{
  "n_layer": 15,
  "n_head": 4,
  "head_dim": 32,
  "d_mlp": 256,
  "norm": "layernorm",
  "positions": "rope",
  "attn_scale": 0.177,
  "tie_embeddings": true,
  "init_std_down": 0.0878,
  "lr_head": 0.0162,
  "grad_clip": 2.0,
  "decay_fraction": 1.0,
  "batch_tokens": [16384, 32768],
  "doc_mask": true
}
Each number is 200 + 30 x the weight over its row's rms, rounded and kept within 0 to 999. Layers, rows and columns count from 0. The size before them is the row's rms in percent of the matrix's.

# layer 3 MLP down (transposed), 256x64, rms 0.0886, rows 230-255, columns 0-63
081,219,223,220,191,255,186,213,202,227,234,201,170,211,248,200,150,179,222,159,169,244,172,205,194,212,202,198,196,215,252,236,197,199,215,190,171,233,187,184,138,254,152,164,161,215,167,216,245,187,177,187,230,262,140,191,202,176,246,218,174,203,203,144,203
097,185,183,218,271,197,215,196,175,223,190,157,231,178,170,204,223,161,227,245,171,181,240,222,198,193,234,180,189,215,231,196,184,208,254,182,217,238,203,181,194,234,240,150,245,225,182,215,187,205,159,175,170,176,146,217,195,223,143,172,171,152,134,173,171
104,236,186,224,210,206,151,173,214,145,239,175,228,221,191,194,194,190,217,215,141,150,209,162,179,202,235,196,246,208,157,206,218,261,189,214,163,181,138,200,212,208,243,167,208,214,225,227,240,237,248,166,207,195,207,233,162,153,212,147,189,222,240,182,188
122,252,192,213,187,197,165,223,204,153,222,241,212,223,186,222,191,183,219,192,234,197,231,152,148,192,177,189,233,219,154,192,184,212,209,225,220,224,206,139,190,206,269,138,168,211,163,239,174,181,158,210,210,200,201,207,134,180,258,225,212,264,205,207,202
078,235,137,148,283,225,171,186,216,220,209,199,253,156,226,211,203,192,201,186,234,190,146,201,212,168,184,223,212,210,196,204,169,163,166,170,188,191,201,249,198,151,237,161,213,230,209,153,151,176,232,229,222,209,224,230,224,243,168,216,217,187,215,231,214
110,180,202,169,163,147,223,204,163,257,198,211,191,229,153,176,210,234,241,254,198,223,238,201,152,196,229,213,140,234,209,201,195,158,206,168,205,230,209,210,192,158,186,213,226,199,207,236,256,203,137,190,196,152,245,182,209,168,225,197,211,244,161,227,165
107,173,138,192,235,168,192,211,168,200,209,199,208,220,156,140,264,199,202,173,185,254,194,214,183,209,224,181,200,153,245,222,162,212,167,226,187,193,192,223,222,198,180,164,229,185,156,171,220,201,196,258,206,140,225,234,251,212,175,219,165,160,244,232,185
094,204,191,175,190,187,222,206,177,167,205,249,189,168,205,207,191,189,228,216,184,181,208,131,191,170,234,211,223,290,278,202,213,134,195,165,225,161,191,205,165,194,214,228,186,256,173,213,232,199,179,218,191,226,218,254,241,200,166,207,220,184,177,148,203
078,232,163,193,236,237,173,152,291,190,195,227,176,169,192,216,194,200,199,204,246,180,221,218,177,193,231,246,205,167,208,182,194,186,197,172,242,224,192,194,193,136,203,138,158,219,152,233,190,225,160,211,229,168,179,210,167,197,198,204,223,153,164,222,249
106,173,190,195,227,182,146,251,228,201,187,145,190,191,223,207,175,219,144,232,206,166,196,188,179,172,220,170,190,247,157,218,214,196,217,202,174,172,195,220,190,206,192,223,194,163,218,208,287,252,235,191,244,213,206,194,235,185,229,126,217,262,197,199,239
101,214,151,235,174,138,143,166,171,227,148,214,252,223,244,207,204,228,198,204,172,163,220,188,182,206,234,234,135,231,203,181,158,210,217,225,223,181,185,214,148,194,241,193,161,217,178,165,181,171,226,171,200,230,222,227,175,211,210,133,199,185,219,197,221
141,215,224,203,191,147,200,179,192,185,182,166,218,202,167,213,204,210,241,260,186,165,224,188,153,169,165,208,222,196,154,196,180,269,174,231,221,232,180,169,211,248,193,251,141,179,121,204,235,227,192,207,209,203,256,200,146,212,217,220,201,234,214,216,208
109,199,225,180,167,169,217,224,176,194,186,213,279,224,199,186,253,212,201,186,185,187,220,219,202,255,200,191,216,118,209,216,185,259,194,185,183,218,237,187,173,213,128,166,233,200,140,181,185,223,178,187,209,179,187,196,204,168,180,254,192,190,192,165,268
101,243,216,210,191,176,220,203,179,177,206,191,172,192,216,191,184,220,168,250,151,205,211,207,263,226,197,167,239,213,219,117,242,258,244,220,197,207,184,182,180,185,206,168,224,143,194,227,215,238,222,202,176,192,170,147,166,198,174,146,196,238,199,160,244
084,200,204,209,192,183,199,145,220,204,176,228,206,172,182,229,230,219,162,199,217,209,176,203,183,242,208,223,231,224,206,141,254,162,228,257,187,232,270,184,190,210,145,181,233,156,227,239,149,255,204,204,164,166,167,222,174,180,194,232,196,152,210,189,233
108,244,225,168,204,200,197,211,252,185,200,230,190,211,182,213,174,248,186,235,221,171,200,188,161,191,229,201,150,200,190,146,199,182,238,145,174,170,154,205,258,201,204,153,219,214,205,205,201,193,186,136,156,213,206,271,158,262,205,207,204,220,186,197,144
104,170,265,197,226,175,181,203,205,209,160,249,240,230,260,213,191,236,231,165,222,254,186,184,213,179,203,176,184,180,145,226,208,239,219,233,179,222,280,182,198,219,199,168,191,172,146,171,187,184,224,229,237,157,185,245,173,178,165,185,208,195,181,212,192
114,211,155,235,197,201,211,148,171,194,160,184,160,213,172,210,186,183,189,243,217,263,172,209,184,239,235,186,162,175,287,147,185,180,216,224,223,230,175,216,210,199,249,227,230,236,208,166,216,169,171,194,272,210,190,211,210,177,239,173,203,181,189,167,199
098,254,237,216,250,229,181,178,120,146,209,211,167,213,192,221,204,221,248,227,123,202,157,195,190,187,171,215,261,210,204,182,154,222,215,209,242,195,179,147,169,180,224,187,191,178,147,185,218,226,176,174,233,215,215,230,204,185,210,240,189,212,209,188,207
099,196,200,220,148,152,202,177,170,152,141,202,168,203,191,229,241,160,242,230,198,218,124,167,175,192,188,183,195,219,247,158,208,212,233,219,191,231,159,215,160,185,202,227,252,227,150,209,179,206,229,211,262,202,209,198,197,196,223,190,182,195,187,235,258
097,268,192,212,243,187,207,174,182,206,199,203,206,173,221,152,178,176,206,217,217,205,252,160,158,170,213,196,145,225,193,192,202,207,249,194,209,175,148,161,180,241,185,175,185,230,228,162,227,205,139,200,268,193,251,176,144,177,225,216,214,224,188,219,158
099,189,195,179,170,199,251,187,243,202,211,125,182,234,205,259,197,206,158,262,218,189,228,215,216,196,222,170,218,199,163,233,202,198,179,199,261,188,245,212,209,152,214,243,187,222,214,180,185,166,222,182,183,176,230,205,177,147,257,246,178,214,193,176,143
099,202,121,174,212,249,177,201,257,219,160,248,180,234,244,186,208,198,213,175,235,200,193,172,229,192,194,216,142,164,176,165,230,178,253,185,228,220,224,211,168,195,146,190,203,183,211,187,183,235,208,239,193,182,247,155,226,184,208,197,180,165,245,197,251
079,209,167,218,186,195,203,185,165,233,209,216,166,159,242,263,181,188,229,203,141,211,183,219,137,165,235,188,176,209,204,168,195,164,200,196,243,144,168,267,177,227,262,195,165,255,172,170,198,221,190,204,209,157,208,194,245,177,217,195,211,234,174,219,206
098,179,271,176,158,176,186,182,219,215,177,203,175,188,245,199,130,191,202,187,192,186,243,177,201,193,218,285,249,170,192,209,210,155,210,204,215,271,217,228,162,202,159,191,208,196,182,215,156,220,182,196,229,205,250,200,231,183,239,167,187,233,250,210,198
080,229,153,230,235,241,207,203,220,269,182,206,205,229,181,250,188,192,238,168,224,183,185,102,177,160,204,188,180,229,206,182,245,244,152,209,214,250,188,212,132,199,208,180,196,215,210,214,191,211,178,201,220,182,219,239,216,165,225,219,171,173,225,164,203
# layer 3 MLP up, 256x64, rms 0.0882, rows 231-255, columns 0-63
103,218,218,177,166,213,178,175,215,155,199,203,228,240,227,222,147,200,195,167,210,177,168,189,198,192,190,229,169,132,159,183,196,200,198,174,170,155,174,245,231,201,193,192,153,165,169,245,247,167,244,233,239,223,252,222,262,183,218,174,188,235,226,180,225
105,206,222,208,202,200,228,178,195,210,135,187,202,208,224,185,229,201,160,208,261,240,202,201,250,211,142,208,189,246,150,227,174,186,187,220,180,181,174,185,210,168,177,225,177,149,248,151,177,229,218,229,144,195,183,187,207,185,226,208,214,200,104,204,238
108,170,200,207,244,168,272,131,219,212,151,175,186,186,167,166,209,238,182,162,215,233,194,252,232,197,191,213,158,212,193,175,181,210,196,206,237,250,154,193,189,203,208,229,162,227,178,191,182,213,184,179,240,219,243,197,209,133,169,239,225,151,203,180,178
084,123,221,272,123,174,207,208,194,221,163,232,182,254,188,165,202,204,174,210,193,187,256,172,179,223,238,173,228,223,195,235,215,236,193,213,196,211,176,168,197,258,160,253,199,194,200,198,204,248,178,190,171,191,203,209,166,148,218,192,198,214,177,171,194
107,177,131,179,186,174,169,198,183,259,219,176,216,190,146,231,228,176,220,196,178,191,203,185,251,247,173,225,195,235,200,185,202,231,184,135,248,242,158,127,249,170,196,163,196,222,226,205,218,259,190,209,182,225,232,181,199,199,191,193,220,207,213,228,220
105,223,201,173,203,176,201,156,199,178,257,217,187,206,205,166,225,200,251,216,196,202,238,215,189,196,253,108,208,216,212,226,186,243,215,194,159,207,173,180,234,187,230,185,237,214,186,163,164,193,184,234,157,216,168,226,193,234,193,217,235,183,166,136,270
099,234,205,206,147,169,248,204,202,241,202,174,224,213,126,206,173,172,252,238,249,197,202,198,216,217,209,190,230,204,180,211,121,221,184,192,203,220,171,252,198,170,204,203,255,209,140,189,183,257,216,163,189,181,207,187,175,195,245,164,186,204,205,221,247
083,174,224,216,138,194,191,249,155,202,206,203,243,224,209,183,203,241,189,195,213,142,187,171,175,203,215,162,190,244,166,202,174,231,195,156,158,169,166,201,178,244,198,276,178,201,244,177,218,181,247,201,187,210,254,166,232,179,188,183,209,222,200,177,136
108,195,184,205,177,221,147,176,195,198,165,241,245,174,163,184,213,193,158,277,198,178,216,225,206,186,260,224,203,132,137,164,204,191,265,195,202,197,159,220,239,220,252,192,190,174,200,205,145,204,191,196,171,240,198,206,167,237,209,173,200,226,210,202,176
098,236,206,197,181,157,158,150,230,223,186,162,202,210,234,192,229,191,214,195,246,206,224,177,163,152,200,222,190,188,193,200,173,254,210,255,223,139,242,255,174,242,235,232,225,209,201,135,202,168,196,203,183,193,254,203,218,169,228,236,193,175,205,227,154
123,200,175,208,266,205,188,180,233,204,223,157,250,251,166,191,174,169,207,179,194,199,173,234,240,167,163,216,146,221,153,185,143,251,240,146,176,197,183,193,144,189,203,162,141,233,184,195,184,238,190,201,254,188,203,202,178,190,227,186,193,207,217,219,215
102,211,175,223,195,219,240,178,215,223,144,189,247,227,142,244,185,188,217,221,235,258,192,220,221,185,181,238,190,152,186,148,180,241,190,205,212,166,230,180,250,203,185,199,177,219,168,176,257,170,162,171,153,169,198,178,203,218,238,219,173,188,196,183,266
104,211,183,176,246,210,211,196,196,227,179,156,214,189,192,239,211,152,202,218,237,249,198,213,189,234,194,249,154,209,160,269,142,144,123,175,211,193,223,199,189,227,206,212,199,233,137,174,190,193,170,185,178,181,206,164,235,263,208,199,184,190,205,226,194
084,195,199,188,193,197,227,250,203,218,170,185,212,247,169,168,150,208,210,156,224,189,194,175,203,173,182,215,134,211,199,231,155,241,210,149,212,199,196,184,169,225,283,155,183,243,191,170,223,185,228,201,257,195,211,167,223,199,209,190,244,226,152,213,140
103,218,217,177,199,206,241,171,230,193,217,245,235,215,121,214,189,287,208,216,195,166,209,178,197,211,241,222,193,205,167,175,217,181,216,171,206,209,170,214,216,156,180,183,235,242,176,222,161,231,131,167,152,214,201,224,151,222,172,225,191,172,246,216,213
102,185,185,247,195,190,204,184,172,177,173,198,231,204,208,186,184,275,202,253,209,195,215,120,158,215,144,154,193,187,190,193,262,182,212,241,147,175,235,200,239,178,189,221,140,215,223,169,181,190,197,207,182,227,217,168,225,225,157,193,255,209,209,204,177
117,221,177,146,237,170,227,171,268,172,226,149,179,196,184,205,217,204,214,205,169,197,198,223,211,191,159,239,277,222,215,231,225,209,197,194,195,236,189,163,193,189,223,199,146,152,200,175,169,163,197,200,190,168,214,259,177,232,173,195,222,259,215,259,182
100,160,210,142,219,206,215,180,252,207,179,215,245,199,182,178,202,193,222,188,259,188,230,252,176,228,219,181,163,212,125,228,212,214,161,128,170,200,219,192,224,185,178,229,176,162,249,217,226,210,238,234,168,203,187,158,205,210,156,182,207,160,169,221,219
104,234,214,188,209,182,227,177,218,187,257,212,243,232,188,186,210,218,230,233,195,215,155,222,194,164,139,197,240,158,203,201,210,218,219,181,213,239,223,171,169,172,120,167,180,161,175,205,191,178,243,185,239,194,251,239,215,193,176,130,201,231,235,181,168
102,122,161,240,188,200,189,198,195,188,199,161,131,226,163,224,210,226,225,224,178,255,180,186,219,268,239,187,194,188,189,186,219,219,182,188,209,221,179,137,263,173,202,168,188,226,177,235,184,197,203,231,207,248,190,195,191,141,180,217,183,164,238,193,222
102,196,209,262,175,170,193,211,169,174,247,201,248,219,183,197,197,155,173,223,230,212,226,183,188,198,198,230,198,238,163,176,166,193,207,258,187,169,177,220,244,231,241,231,164,222,167,199,191,161,200,196,138,203,200,202,149,257,236,187,163,238,146,240,176
088,259,247,230,227,194,253,174,192,156,212,167,219,179,141,184,217,201,209,228,151,237,182,201,165,209,200,173,216,174,195,161,162,198,188,157,187,153,180,199,186,209,280,218,241,205,205,218,185,201,162,157,182,206,145,185,165,246,190,213,245,211,207,168,197
085,171,226,219,167,196,194,230,191,195,214,187,234,211,133,178,229,237,194,179,258,190,200,222,216,246,172,123,198,219,210,200,165,226,168,178,144,207,218,209,257,186,176,226,202,191,244,166,215,176,205,204,173,187,219,169,171,209,185,267,231,151,162,198,246
103,178,161,256,281,215,212,185,159,154,177,247,225,174,218,169,199,194,182,171,176,223,186,213,205,251,202,170,198,199,222,158,204,184,202,221,167,140,156,202,212,223,185,227,197,226,174,180,177,213,199,168,177,299,215,234,165,193,182,225,221,213,187,183,217
074,201,282,191,180,185,191,194,198,182,219,207,184,133,185,134,231,242,165,207,206,185,185,196,173,204,195,222,206,160,170,261,183,198,228,166,152,190,214,212,230,165,266,213,222,204,224,139,229,223,209,200,182,169,179,214,193,263,195,212,176,215,199,251,177